Weights of a small transformer language model.
Size: width 640, MLP 3200 quick GELU.
Architecture: RMSNorm before each block, rotary positions, no biases in attention or MLP, untied embeddings.
Training: a variant of Muon for these matrices, 4430 steps.
Each number is 500 + 50 x the weight over its row's rms, rounded and kept within 0 to 999. Layers, rows and columns count from 0. Numbers have three digits each. The size before them is the row's rms in percent of the matrix's.

# layer 5 MLP down, 640x3200, rms 0.0327, rows 80-149, columns 1200-1399
102:511460534509421490553463508512497631496493602610571494508581442582494486442464507474535558466458554501613557479486482568561461462433362501513523571570435571427475512509528504542496596443476503480477398521526512573505535464499472552417533459576466545507557517566505513366448480525432566541540480460483389539472466490471477485500490526608472531466455431490533591538602468632587506481565504492593517573517521438434459495475557476458478516515441560504517540467480535568614513434524490469546581476490404598552392513530405487481407525451519454397456578534458492527560465519465501475490564484562477530506461
098:486593557600539552477515521505522563503453547542580512467481551491423545510472454552428474446503512488464530554537508458541576567648463508532496491490534536557499497416529419474545538447482475383493489573488585487513447526545480503559532592557588467502532474507474549545466462433554631499526522515417406543587478456434488504434504479588538480510515493489550537454537476439559419495500519435379512587505484515460513516588499547530456474447496510505519505427488502476543535471424530480433529515564464542576498540546506455461606481515507447577543399462570529462404517428501462565476506492508574483502546
099:485522508569541363514377455506406411433570505482422450488415512518437498564491547551593433509486465578605504482452641495422488470519530422463622515511411519487484541439420557470500404530486536490465465528402560576469532408514507473569525537478585444474478544428520512540540478579487520543467504500569461543549507597572554509506545493530505500500497406553433549477518422498510426557553468531458458475507586444596556481560498443608458626582474483420515454463501512438485559519451505513523464490515475446471512528435510553373553519503467484440433428453487463474548534489459474444464485444439464467555497
111:536568480489485521419408541380473545515614457476403418510499512483437472559471448479424409577538558519623522484466547492514519482408542465499481521449467467496528529520493562450426439515508486438526465466521580499508478451545610478522445484584421532523478535529481462449484547483517543542505464492421553461439442590521455505493481559535601398457537520473467518582443448568540557481443415506530380485373498408579504576504382486478491489478503389531522470512500527414548591546490531505504502470510564520511507508518500466573513511437493495502481540448584473489461510539452437423420445551555515478504428
100:455462560529596532562526493466500405505483521467479445499507522435511539523397536566418567603506578493464392512452545486481582480444451512502460528534470449502423506526556504401485598567512472547458521542467481514492459463499513526422441437469480485519553495497420516498490448619520546484466423491565462520565438496458473526467473575499524489493507493477546490487536587494457429551530411448565496524557612554498501514437446517608501533574498558585577543583443577510460502591459465537473517506506481591401492529456537497561442476482461499511530525500490544457639596423522445582463492437626517473509473
098:520554574517462548439583544500498432522508548439443485526514427585481511471483503535478514500468423521467443500488443506406542460550462528542419534572558547519446536449500486624528451545503478591514501514454537414499455540534540512451443576456434510416469498506524452400410559544492485486442453518455539575485513534554517548604541467487422416410531467526525463614439496480579532564531590447527457511561519429440416509537652540429516529561487479523511485469490485448551570477376536554510472474509498482502492465438509498478526511474512447543471421523543505515463466471522439476464495505487595439544546
097:504474512482485566415501493512437503555474413486426498549501484513416491521487529480535410530517474488553447581537433457512535480424502485438540470492524486500458440455507420457553582477481513403561469480512470555444511414534545540576531503533367542381568463507557482530549597435499533485525446510513477437511516493506516485432526513520599333420497538503403543450508454609510510536461449561503432485523544524537463471703554439592465459569449489450401465494500572502458524611479415457393442470467446524500428573438541515547503515489417510479480544534533522546519472455597430514516469580549546529450565
099:508537479546486523467492501489506482431483459528463583463451530458520571474517519481423427541415464506522474527565438488555542504553395499466513480466438495470535536460466408488449448473522443460429534475564615467488541494422469496553443526455461488434529472550475422410567487477532505489486501470528461378518467516509485498502533450508492461498492492427569544476501456497455537566447528487469508542549476542424500484466471567464512527509502552476517514386544495463500521589512468499517528478493459483466577465522465495393459555500573487557503452516502601571473575505356563565508519413458539485507634
099:455548519441543555440486524445575514464496525463457474469516457483558478512480429484489445489582544401418520505491469468473529438398506515608582475563454502482512438599456518452503566501436444464526406541488459606429496493501513569558468469444430528492552468441628467584473468434478347474589489417470585430553544423525510464460475467448462496554441489541522422473501497507423527541517447559487559496472609477503579506603518441427585506412517505431527484477483557461528556445377467472516487513492556504499547514481529426484484456446492443534554582514503427533499566479488487520536496493537491487532561
099:483426517491499468506518506481525530509545547497465502541436458506493452539482556478499501497505528512545560525394518507527435456532488566516490477483505545558537588524536506397491438520575528516495551485592464505561486465522483403426474471531529433521486483455557558510541475627467541599478462423434577518556473624478470549484474354522454496495528476400504447419431503578571426385423424490575451467522470466482535529588453618497464559497524491531466561555594465522409541506509499507507480398474579556459417393459605466487492566493557495533538501531515450486490543595544600551541467539491548575449498
100:528550517541467457550457469522550526457473381432545461511531519548401489461497571539540460563556522545445494423503427611547518439419447554475461530537476612413517548480549514537528495554476503534544483549568626585493515556523526523523494420544595479447435424439536450517541596470451532539493396512491558484520503480541518546456516499563487539517510427514431511481452504544486453526516374508527559452447487462485486535460439467485505520542479530566452506542548550573425484562478581511509533542479378537561481565476485427543431519533542507464597506401514514512474480434492457494495439451461480428547495
098:443546524583502514491593548518462462500578452641546507466495462489605535527539481560404529462413533440464422504513529487455569492516508489529588476511508471524518506553589556465603513455486481486564497592502469586514440469452492571500584586427546399501531474482493521453434478557556451500464509459531521521399480579471412523538498458550482554525501510480558573465604421480500592549673495499456553538479508451481485491465406426559568460502464538477507401526563481454533506432549503513516542540533554569498667499563453504492478551483417503478482462498462514479496522441540463566562496586416403503501596
100:523389467507486561535416428599537469497533554517503474507512496443467551550555506437421582536527539453494500490506583557477422576431477472515420499521482457509384552499606547428517520467541539497458451584458459528450545527564445536447601496644446549579555527507488549550481552521490568465518440488486455495530529512537490547569572464496354346452545448509539527532550550496437510521543643535556481500474500528494463524489496539468471417509479552495539454560500483527486540445429484499554423443463549504524470542454534516386464466495481480428544525435436569477501529567411411543536465509484523468551576
096:530483486569503574531548448472504409533477571501554466476512496543445422476503563490478524476536511467497464495495488547506494493468486647499508622570658526428517420547474428520563524464614510442464454472492439549516481486423535511513548577561555498521469511548420533539427457524528530507488573423508525589449616451608495462515504563579492553543552522516486576505447531516480506451583555447478535515601441558483503545500538466513525398561485491476498508547511598536513552501480456559540399456519446313570414534552446495521567535543512440359471590504523469479498560523543495573525507553601560468442524
099:534454562527497355535438514468506487455538409527600462481513563544502536508478477481531416547541445517455510466552509445514477546484598482437522541463503459512536481507515459484471530481519434493474432434441599470557495503523488560475556516560604448531550500409484596513544538525423524619461443463479473583462532495488507530555510486416453573459460463483517495547489579498560436444482569559427546562462582461518486521467417502467432502425408452524468507466520449442479602510577631536547483532492532501518499550414564525525512467444470548490503519511512466526536471571472513586501612520446508436523511
100:513514539560576495518466581494491535528499490507470573469444606501579534514449540549390450581429428551536448484519486594463482516550538564578515445586442547545486394375447506499502506460487527529477536560474498505492508476544551461560566483539440529494544508493476527516484585451498493525526452573548469507435465511415525572523459397488450425516609480565465459601486621496433531509473498545553573421522477438482550495474534490431536472450579544538480507457485483498526540545605449474549512476545601523587492500491477458475524483505559457508479449550518498505449449459568472511436462555440450460485459
097:545477448396444507542523529494530456535438485582468522496423544544477565642519428502440442494421504464480526562514583458441429482579468480478535570525386556448458382466590573466555471535442551523474545396552465601488446459509539534464494553609528559471511580477447545532449485405585573485478485538558497526542531543482434510533599454415420448484549533542489417463582503441598527476468520465416467511604505520527478502429484464557510470545485506581419504492587578457491470496467558427523570510488494486461583516556494446497516618489492559493542536570482460498509491537497496485407489474415593389513430
095:444614521483489615434521525531449522380493404506498549492471460470492456510498605506559526522500443464476545503503522518482555509458545499495370572470523556465394487494513437487586550571457479561542469573480480480579514486550497490618487527601519425415527464557471524544568520487505514396474507445506426409505545491418529610576395448517477504559530563472545519488515510462486524601467422421518599470488567544557500513436568522545492632503554597524470519459541448598396515520586619534505568517488554564485528442441586589526400440430550528484467365404514472510526524382475458552529525469504476501491453
098:455543588449506586562476491594413464561512485378538455488516446482517485488499505506489364414393550551479523516381561404498403495534451467524655496442531601396470442492512475414483515481518538572457483459562388597549480487461532560481486392529545474559484474460462425417533551551495521484553516483505531513514520439479544456463410445471529404561454404545450548473564534551503539550497602517479475556540447471475433537552477569432506521477531458521586488489478489510446613420501532493573472578495509563491454482443456507498480442450525497541516573553522568464462487511469536599550398427467442496555446
097:475432477538536470473475523529503493409555514557482553507448396424546421543455505572488474528459448501561481553481532554498592428452477359479448445502524486522532489412584552694475485545493558491420507485528489535489438488576508553504465505605504461463465423551512475580601438547484472577532505458438550454556595495529456498492506650514475518461529486486438468442488646548534534496439479470532456528419460535527474457543542513586506443495484500397457467577530512588426537513441486504535468471562540527404454528497508580560496410473473501480521567484504540518470499567441409507498537528581545474495557
100:626489552454519410505533448500545425458486488552477505585470465488539481525478434559541466530405465600521456524459532444475512498486464542485620587577528468473456513555514495577522479535574500448520550440451437518493414518575470459486491540502358481555451400379580478554518399551433401502540520505498451474359519551521467509582532483365515523476475417540503493496448556440560481441469538532508541495477597471492499372425511534522581425572520457434480423528500518522413572532473552492553518563505549489528450495516545469546501529557508449543455439529465513512525496504482475459545480429509473547456496
100:511401421540523499460457474488398553470521518524591537496560521559490456593571523455377487470497520560602481510517522531521479542532498538487515453528459472445502536585624441488568517480490606520501535530544511470550490598551521442507502519519501582559506509583475476474545448459534519476492516430498450469579486488526542565476568471592509682504484526511524620474540508542482514466532433464473582522523469442520605555537504506567496403538536512506530487495429556475394452553562503481484434512473538654525477521430472561535431527469441528563439413456457497460435542528513523519562414493509552574514430
098:536533521438426467510478531463491466512541517441460502494531468477538529509431414498566491557496507482516543499481416522504488549491564399402531468418391430579494468368659563498477386478540517530421604449483430454572529435443494460485515509534452508537478589503548464502512578381448570503454466526414398517481517492536497517487587493441489564486548478457499495503539429468488480545516547467419547473516421450435512600519480497573405493523450478525421555571471461542566436430447553454573494508467531579489541492534536481470462489562555577520512540441527410441439418552564396564487441490510541546546390
101:480438477550500528498370503491551561480403545520546624498495584547548520506556497485508447527525476483550525461528444527520410514535593531577446424460492560577516471481476509537565575564503484450594486523548319514457586602541592507483491548508618471438509551514448475506530359585449563459468445447522451485496514505443531474516538406428604511481488483544555535510405421469414375474438476528490570534555602537602535457363574495489416458539570461468533477565506478520530477585531509489560425552475543577518466512564487481501426509432486407552574524463477482448426534489589491481525516512497515447552491
102:536451562456501482544492450510544575369529463530499455502536498467506497473465424523473515498494475441493509438584521450567512451508515489466504460587451503513524405444579516569423489486498502481488493513531443402495477594469473521450461492513545544534536552477487473473468592469461525500469468494376451482489560524463475420446471547441470388383468465494481621483621475528506477498482477555491572475466503491542509601452437502487488445442537479502453498439511467529471436547537500459462450505558472592444447452489497514517621471463540502459454481505547545538489507575465521498500505480440548589478447
100:470500577584524394562476504520549418563565515512508515455543461490495507418471438557458524500489572558424454453484534478450458531484518493483484546509548540536541532507533545505539469503422414494494438444524478549525557510476419370499447502451487529537498468518506557563493399388391598433516561461513602577496639440439481451588477517362490539508461584497522415542501635540544516515461465483517457448498433425559570510556545489462474518520519586523521526511470527539518442479506454539566450428404494534461475541483545465535446520562507509389410504485448520471474474501472588517539467463530546476463527
099:527541538551495558500595532506517548619478395545390498524497567505428491547615486525512553544529456454519522459601452581520531522457557578495541564491514572465415411571572509536492474605546544462485505495454469522508601534480533412521516498543547498550528492503544481532443523388515498518448569505603488489503547475507452540525662487533438577418488507497553621509464600597451479477492468468442399578470490421450475490426551521487499469477484581459487508574537541521525440450591460542488545437492413532423510520437529484595464480492445564535530517609486485427529583529483508576535497491510449511541502
107:449625487437539466539438569505493476544503495523444557452544535542487461555447430480574509574488469555445511410455524532558535550553523418466485516452474649386411383599517533554505466487490494410413465571418417562515546539584492492449501432449575521527527446480567528579559463529518465564470524508542473536494488478491521544546463491493557309557457473519534527492457477475487549410543530452501526498475433462437442419456487545682518462422539438452522490539543532483465472483462466478543541451522423543472526488486521517502454408573523553461472574461486510579561510562512574568560403501429463502479520
099:510498547519521517516520530497503525457618458482400508547540547407517552454479453522475498456456530605475529518466488475498506480489452455469561488560487589520488572423578518576529557571634486537492509546456428561513425471508455502562454425525427484408543442493516542577571541458599410572486520519442460503345504610450502444507493466491499420462481526460548538505528462491448438548550522387474503530431543486515516548505449542534486521479557548447459475538540462565409542422512553572510553553576598519577527472551565341417463451556534495569451470556571510461526474495499462471432485522442446445530478
140:512511501599485463537590501570493463499486530502521480492458440500520519469542466534480447541489444545485510505356475555534513457492521481556468514534440535469549575545480495509483454480516444451509476443496490529545514550512588564459480530439481523551524474477472486533512512469403460544538485529455583529535425375509472565463493531540481507469471454470493407439549518539400550370472568520512520604382489537458463453609445492544469515532490676468527527536488551522531500460516504475552485477522503469460496478509499476470424557592531511473493455487531518536528483451484479549526331452454498527463492
102:527398594510501570565532468450456489611557499527461506542545532539565461506496479430440368514450531480471485553589489481420491539543476456505561564540530546574555512462477553555536526464510559522620534516551527516627397480478544473529457517539439447530393452505469588533549497534527614516479555391377540533510545467530484575499556530485558541513544450551652544513474492507528483467486536521474355596509511606487519476621388418574476468563544532512472479463544522478520424533439494436612494435531537566482450585522491518469468431474499467552524521605488519416454454497535502433460538534521533484536443
099:445573551343479406514512431500537488531485482477433466508418460465517464480451487476498545432446494458400532491446572428584513532530501486521410434526455442433517570519515362358578558518402440532461378493483476515499611515534421467466485533528566493528496491457459573449565490466509469536503523526558525476516508500557418516480408480512426516442504493549498448490565528479500536499533526465501607420575548400480516594473512540545460579560515515552493506651394503531489552482512564504457503513457511412548519467617526476555528533542497507411495518472530522433458518436556489502509536502419540454479500
098:458466450495583519499543513510546521527492526487481479514520483556513491560513533494491400445500479513496472502440538537575500498472460645527488478477449474537542489502467515413479595515525480432521520475501454611571588450415523567576467534529532466551545440490494516491513475429499455562549528480452561491509469515504483415450539445544500529448572521490526564503565609478488450524596470615557545521526465434524512449464464511533452556457412457555485448440477505578511540452523559499470537472567525425506587421574580516552501595496524508474480537508526496464481515517489501574508505532616479546501503
101:502459482444492409471346441487475501556500520466493462477461455465541521445504504432511462462420553526431598468521566529502509521477513472518457454477513491528424493464418474530524474500453448502515321497465424512469498550497498548566519484532549436550530573480504478557504551468518415503522422496465461584609590506461565527619594443382427481476527532469566483533541468485486441540434503510497484558494442516395557510440558454474448447538521465490542480527609551460481440517500486469442497424452602517443547460574529567559466558450597494531477552593506502497458529610521491494563497521501482479641503
099:434561486600408424529480435481526535491399478513495533495433506573420491489404379417513523505410465496477476487365484423598540530518502523509415514478568536522527504443500537419459431503446485576473497444487527500506514558476507496569455576441504573472577455478462411459507512593500404550500570462594498541536500458477477467474579575536506473413485406523489418588515557530480553506485503480510442459486481514535485498406548631508479505521417515561531507542527508520576612415497449506432486581381475534561523490472533550531544501436521589588493471552528522496387524504480522489499558479525519557510534
098:524487597615503470468497527526556619460449492489493534552523542528572592468496409487524569482512541460591522477511528447575432438448476482458500526425529521525491457491465445459481478428473563561451559471515472581493448485401464462411510584497466476375482503543471570584465514482412468453540550617473508479537463564486403495519466539460519513477516457468519529456560553526591517440420489451457488531480486560499610521549495461585569503471457421446487520528549476492458409462469473540498490512559402488486560537549470473529547507435452489484480451564460631501581458548560495509542515400527448442475475
097:431417460409466485515352539667424485479522446384483508523511531397566610513427509513517478529511511484467399549459520396518409544568544422488536475523485503451538510469417500512540480580442410520458481490549432437499536518466522468546541509571452560504622462467459540446448542434498476553550515509529485477368521470451468478462540581454412387501469545525540430526451412456562487488476441568550547452558486368516491507448510536460459451449510453533538565460509553509504505528537510534494506554528427428566465541596558549517559559426422529510484515577449564534504438550548446491492576572503487468579482
101:496480460411573455503627501535525581474526433566512480443459498470555489524517570454478489473548549507547483442437551351438451532520525526451547459544437558523456391499503626514506510568506524404439507564485511482475483397579491500507458460480505497422489511589520534513486592508511508479446446502457534491489584465461513495461500387520557524368542407500476444465568570397518467486444556475499587439460492540478524527508415445434561455394473509523550490531503474535504458545538432514500438550544495607462542476444562494495411518491506485484519493504500538422475471476516470456480493454504470520550454
097:511489536555531503688465422426483441538531367432492443603575502416492516453457575505453502412463493533439525468607477484520552501521407606464481568446445401530511467545557477453467534549496425512375409542524581421577573513395443410546573530525441509445509530437496506518504578542466516468463555460439536500522538477506515457495517499447438502520468672404511442487480537499458509555583495446544430524464520491498470511418468538508560446413509596494491481478508497578435552476404494503501509523492505599571563376509509535494484568504490534484437557457526491480573522414492506395408361495472461517459516
095:509449479575452520522488483509589475518458556467432501457565436469421458526528469555492506482407557421490486543484516491510576466383586434498556548595513514497465469493490546511399469521569483579537446509536487489513591469521568500534438607478443473492486493459609517515503385526516411419455479511465402572583412481512477467507567479510507557496437495565460513429557479390481494497413456501480459525556621438457551463544513544527455541576515521496480564567625577436456460458448485496580553519688464494470474464550431526439519507458518421557502513519494460471487483496460503585478548508472448474481553
100:464514433457595407410435461472515402440467500609561436473445474584475539492518507500468451520448501597490502513556508529529525444582606570527510545563532557354528506499399576553484487484459357503585524476526541472424440518550469576500483529442414461513385490482530489464502577476432590550506402653513589458560485518453467518558522500605522558466530434567509599473592454525498538612479462611585498527435490439497477588495434473641446531502527482479557490478455536504388494550566443535446407497479388511477484480409432482479483578510444480603565546535464604506505569497533456578547512499624496556464563
101:490506495501415452448540481536558571453492502448501476450532582452611497474484589438524414532475499459525510480541562466506515508597530538507529530609526508562421497491539480597494516536519583537489545506574526466493553438555388444498520554460448508485431476497459497538569470448533485477451502611520531477397516486490451523526491533529583538440534554463503498453515417538408504546490530521473369491506455505516418564579501473495507542507528533493545439564537410499381466570438462512512551425528486540556396514582530526502513457523533439457528525473528469529474495480517543398432464583563551569515550
098:497557399491493531490534553456539451479546583466429544554527470471486444451546509561495484475497512517612573567523372558567576445447503553521440606463537538508525515612399497534562558489468573470481433488464478547459501497472515467533541467457536433559479513476537425545433532554501425470532525506433525366550500407520615543517463499436474435459493447478533477431497538481501513518569472494504518557409445427584532463482413468573599451510485534466466534463648597477413515531506499462486572537474449446506493487556524523537579463565559538513461502485454574544476546578509471482472546494502524472496519
099:434499560443433514518392481564629459482440537529460468530509514482513511495519493522490551455552567493454465501553505482414566510560492410474394562531488468478537509456442586543521449459505527474498541461534500448605449563529517466504471525450570494481441507520494483639484556478503541507508538524483510406454461535541460493578470447556538651542517533554463502475509495450475429358471414606497517556477436547527445564500526558486517471633560578546518464505490508499421456528583516480534455344482512458421588437422505518526474419454479512478558484556553472423668493526397510457430448478526473399494486
096:564562488503475555523503476429497500465502487522481365586511492389440468507488577517624515440543466476535535567457490589457513520576443471492370475444441479548523546484603536551465529501518527441427488437537468516510583480452440508385433548464535473497464527491485483529500466522457451521555528454489491415484516488463569529530553615478520543533585519452487558513514488549448451499471500596502501494497535480590455563565479511474584482450559527518498504448479390460504426448506515508541456445485582456476424446582503439462472448478463518454514548450542563523462494542499465373464521465511462513501515
097:460489552490464568532518495469497527617506474508556534581483502583487454586502513465432520524516454534446542470444461591497592434394496563470442499446458568529481456499561526490550520441382504495553487522533600584548518526469583489499509519564430513555534458591539420459564457447500473527535451461434470471392441554505587560542524409489536388471407412478485465501450487492483471492533427491540424426487454505578484453500473488509416388486404585490470460449537483533539493519459575524515523513507540541524488528491462461554487585536465513442479395560500488432386590491481481517535470522536538474485363
096:438461481490384474444458504440454462500444503465489560512380465489518529520443534579427506536490526586532522509557487460482472532409419489521508529540492403575571510474450526444506549527494442467537518515449568516463477462481568451507481478562547533527554586446457502504497546580514483588489565464483479456485558477508458489498483501453467580501543539502472516512542452416504469630535531484498466483528536477497546586523481442374493577544490460511458512435505487516439587552410530553466492499537560559522502518580456501440485528555447630340412485534498550481500494454489521530486549459558543525495468
099:513479432566503609435566490483466496504528438521516504475462614525496603470483597497560506548547481560483467491432494472382480530452559517383510536499490472461611501355518461471569514510525508545569522530537547496494496610484449519542541524500476630566450550542617546421429566444557553536594389466418501432447595523557514520449567550439490505571457487525510443545435577491455502527468589526516431478494570520536441580531482459396568489541516492520410543537467452390467519552580418436592556470587514551495603492583467510562442428498547443475435469446469471601581503440462488520494491486544551551417466
098:525481533486425567519551534537587541480491535544505524564580517528530455535501477522403427531520478487452525569561470515516549517485548478511539501491479485612505434503432459568435526466396489561506486471434559539548535455508481442537469599454469447505428509457388547608454463614463631488444464527543549500478447562506510499551478546503496559423574452472509465487470429476505432525602549479465517555480469547395525572518564546409512451489434464502443512466523598540480522433469623431479543554533458427485540484538489558425498568547534538552486473476502445520500570559480503542530530519451501510494484
101:462534521510505408456544403598442474454436455561525536559489500549574449513447403549548574429545532447460453585416486480493432460468477645483481482533521516514474589578449463471498463549572501469441461526541487507496605427534559618549482673480578417492455533516464454460465462469475505491536562498542440535557426493500429529508539489457430506483554482500494507567472504495501596545422443532571600495441583490515537460505446613458531491613410500533424461519467437522543502430597479480522475512476530514407525459542520465490473545548545613513568559446476542474513468562516493564418549545497487489536524
101:466554441504415496479424517490437426448476449444557475445515469565584568482499505481531471463502488541463402468481409456598557509466481493499417495531500528518493552483479515473500602559455568459548474452492481523488534499454461466438417459483478488491541449518517537501523560524581578484444512493451393652461436440522475497443572513567460461426515575451463630445581523501526492469492600471449405462596486470500445457508507542558505452518575556508500532556559442522523513519456459461528472492457494519518529546525474511565521539501543503418507416408488480524440475592513569523508457533535496523509439
101:587500477436543519584554545462457457403528486575511427438558499570501448448536583540450451555533477505417494454546485511481617369412464484413519421512472497469509382485482452497509497423500543547558496526501414465448398456429466536500451453458460471482528548397508494604481448532470458484501498472518583485542532342485486516484565496446546484523530545438415480519417381459510505472540553446512475424494454483566545513574534424439447380482516550461447439512556604462534451536415543474582484554527372523469448514539522404443531467568445472531498572526512586527510494561525551466431559527458450469447539
099:535422484481442470576570497475536458442508441426436499444372545545433430593429482473556575346547516526542450464489414425516538441588466523570431448425489443444395498552472554459536558533448445472549467470575493486445557490468481534493534535406432531579516571434477480397489507541513607497474527414527539480628503523443448505454510487436503450480529463500582445541501509490486572420458517486528520451508532533432525407576512541529480476491540490439431460392559493556500426498379554438537537554461474558445500537459515386503566503557484520514464528423440461488432459426468498505515442360477385503488535
098:447532589462530539486429413508552554454554516473512506555437520436626515497520463472556431538564611470451550443480542436500563453583451558488479451683428506399540419585439604452500476541431550436464449456453502511628562479449427453571541441488476525541416527551484531571473441532510423458474478452498485481525474447506600438585588622462535458502462525541525522393505497448517548561503503480438553478548472427586515535475511480482439486526496471516454332488433499533523472493409477525509486477516496506520482556553550548528405566589502474542445480490465516584482454416430516510431504599381539450564539
103:466561436479571552514661564494509450521431523483456538594526507481455567514557550558452623430521429483488462418484435490483504467557574498528531499456520513477557445480490579458488537474550445539509465475496501537480582429551478482547504433530548436528411526565523584546531484470522473554546578455487513444521545451591487509511485484443431443488404482475550499559489530528423520508480395576469630481426478508516421496433495561465603497442599450430516496439525505543567559580521481535469493621511557535500565530492570583558468510451502526515446416535548503502452501497475478527507521534540528466584549
099:508425470453547509514550574551454506501497474479446473446436526512424539475494569478600408528467410529428445574534482560516561449497496556484482432464513480500523520535510549485443553421570520562448534500514474538449563528490468417454459515415474532423483420427500564528471521489506459482532474494536528534500435513488468469484529504485433571450467360504510549510445497464486563540544531621537587481517499520533396512448412485461383414500516440503517502623484450469513539497528477569545484449426546516526465567514541533472550583468527527486575487524527529464546492498591569530534498478519511470528513
099:551514581479506460482494493534405589460554515459486540557503486472595501480545491471418509506484540565408491516449531373485564477564521569492501506480524599523417557486441411558488386497510394408445476618511519510479535576464471476434532456488554427497439486557486558510561537564482481500475463453495511533477606474491478430488421529482473533462538549523457526534511543473486519488632425507589529577520594450458545491530526441606453440475528510475491551528552472521461546600517481573542513469520436518528491464498368474475524534484543424509400438473510550492502486435475507436525482549460480538533536
097:515543468482625518481516536596559453529378533546535534583570576539466671464471592553557381498506404573496434479444473479460518553469525482470454494542490560419476545379516490483501645526509510554527503574548507501504454569502466449494481507528551625513498519442369443462433547581495500502493548498471492501450450529426547554484521439550450417512571498462483483481486463491450493467478501444527495501479574494516525491498446509515517496490489494560473508425488488447615499520446499460545596559551540506530477481577542506594514533497446531487544491404458465530517568543425455489572497476585554528485511
100:494424507498504490436532494558593412598531594481487408491427414546498493490490463492427440580613468553539573458511516466592478557504467494422532496427452536426578539553478573428589524521408544535581455476573577547480410575532412448503412360579509494589488499506466454413521532520537571431484494479533474500514450480463442432558551571472483359519533487461529507529457479502573440506466518583534466543433367485545536566426536480473540509464520567539528519482511510428517578517461465539511489482436424509439552448492452520546346446480584480513451521488457411506399570507564438558576476460449532507556588
098:470528521605539486442463542427524502562445500444567521444543457428399632440545531494533527467534501530511538454515497427550448467525547439562511527563468507517502475500539545509591492560561552460470542553566426495560513462489493509522548485492446464453452518564441494439482449531518462564518490587486543618483570532525533536501453510480607440549526577550460538574442581586382515560570532571483508562511507518520575585540510478462466512477497560484492581522532526484497409408480484520476445533499500491441473561476477596447521469451546432463555466472565468514433539451541553446496541547430579498515436
102:512637567384544466548464556550543410528423451546441530528459530552515461515538469584511468504501491474404492571537523531493516536473459449428435562542569486502457467544551438518479483400537500530509468503458444505554512466535496541533492501474480521516538504599435518476560554513562500555413592520517500481448563563517524472467598454534558524470495485524587522502503584493528611519489506478555525505613549518591481535556599580478534497505500519555467537535476569538464508482573527547443467435422480463503490542469592566401431511439588420411401536532483481523533499458510485505524573462518505506448499
098:495459611367489522577490516491532470508497490596453441502446393419438424466447479481443543439538561438384487496492444575473461526555481546452549585524474519487605534442536484462450491460521458564464513555444499462475477507478492555543506436516568460513613499458464541407497612548482554440492467528483553399610446548542521516508487527480446533455509406493444472606499466557485440486605572579555518446553532574392574493421562540604476541553471549513519477524553443593496505508477490506543506450513488448476431447522475526376415489545486533513424458402464477496386493597514520430476550478545437512476542
101:502475618456528543557480385498502521491538571536532576563565514490478557472461425418459545571495526486405511479353548518506558496490475457441437491521533523520530556445520544546573498486492443476486488548436536555545478562486498560586506363502540587467497489506463460507416592486612462528536537504472559563535547425466519526447404432495500467520532476443507604483537494463515482537436529509574500577436551466464434661440435494493496517504395420479501596556494489429567392474552528546491579503491385467459485550383483560584421473462485512471536561535525518536502541470414467428402498475490480426473516
098:489603622619506527486435461467526467508572555556503555526620475407461501446548519444505530504478486490546492507474512454521478535488414572444382550552473469512543488495608566450503523521514452554541523452477482510552531528545471437546545431452517449505392529438529492488494478561503451450510506496458579508554484577482488463388618527471537554471488516396444590532488514526444559582501537505520488518562463559521501453515440570522492499489507478472492441492441450516496487474453543540591466508491498447514537443435528527484504497451516503487506571604510441493520433509455498559488565487461433542420486
097:530520464541476464556543464515483581518575483438533484430565470459431503442489606473464528448458399409521551547483463460509472498426559531479515527504533374413496418535472454469519490477598671546518453525495513536492476614579488505524504496511473468542497513505405473500484598487449517531500544547442451530479455510479404530513496442407491581456499495440508486470550553539462492524481627581600514516526525452418556487574489476521571525491421600568577572582469460502480590497454510498451518412497519584528513603475499478494504454552511502495573596557435506510458444542505457444526487511557519524486523
101:491617589399471540496475508523494410450528520370497530529502543556610463532415545446490556459477473465495488485399505432399444456438527495490532501451491514542503576615483463486460431402478541495480463519462422528428487493396518443477468453398493493437514518518488507604470417479480505520519480450520527472495522463554545461486477488451480357520551559492505490483523360536485476509525499468441476379427507458469567487575597443483529475530608523416460470477492415567522427582447463469459473506465531542497447544479515489440420540547484613506436427395477510455523492490512518603508438499482449443474434
101:567491472483513440515564435456487516430514541453476490549481504519467570571443451504519540533522501505502598442552489458465539583489586522504464563478536539432498618480521477489433544526437460551459475532514568438454506503477483515463580457440443587556503467422569537586408489432466445491547498490484564428477504607516486496476479510450566525534473561479509511510409556519584476573393464564564461449389532503618439448454474520476441490501520498582480460448560517452481493442568432469435480512548470442503590574535549455536462503517482554467595491497463503465534457478454486552530527504388526509495459
096:552436555510477492491431480488469525452422496539593449569556486496482510398406536457497465461473473549502595475532473522491557524482533481531488417574563519566631510516379579545501479533497448501577490450532446416454480466515510506481561482614514464594432435435464480439488537436398600394517558461508474487381460527535496475465538549516453381540522465494533527463420579441577449555396423548436532433456444503443492590475407507512500439514532474608470555447498514525464538511572473493571516542522480446483453521520489631451488479472485531514411564569427508457465493490567506493510569551493595478547571
100:439440459520430501497460510552643450455496564423422450454514535587445419521436546562445432567563460568566463531499492534491548566488536485489453429493447535503522530523452523401548534512462449520426437457487515539551543538467526512553481532500465589517529484549523495539464493480552598423561409520564499554473463465429486441494456540436520414393444523466436525463522417573479410527501518527584526501446520549574460507423431496402504378519510449506565508396498458473436548472488453531524537594541513563541535550455585554535546483551477517474589503492502465450493519527535504510528505461606453537498529
116:520403448480449578458511510498482541550500472450510460447532523525494421552587507514518378410446455545480489519478561442471556430461491547474473454477600453483503567448553483446567599522510463495539533503460452500469538564510478507468494476510451503480492542471491515475448423349546417523542579441521492490541438582535499518596546469532524448473430500503568457511551460551537567476595517466549442512444531522414511469332412487534438539475506599395603409568447520531471562483498456524493453544498407515499501470537393556502373479399416517417490491555511535525477483473453486524527511482536583503562474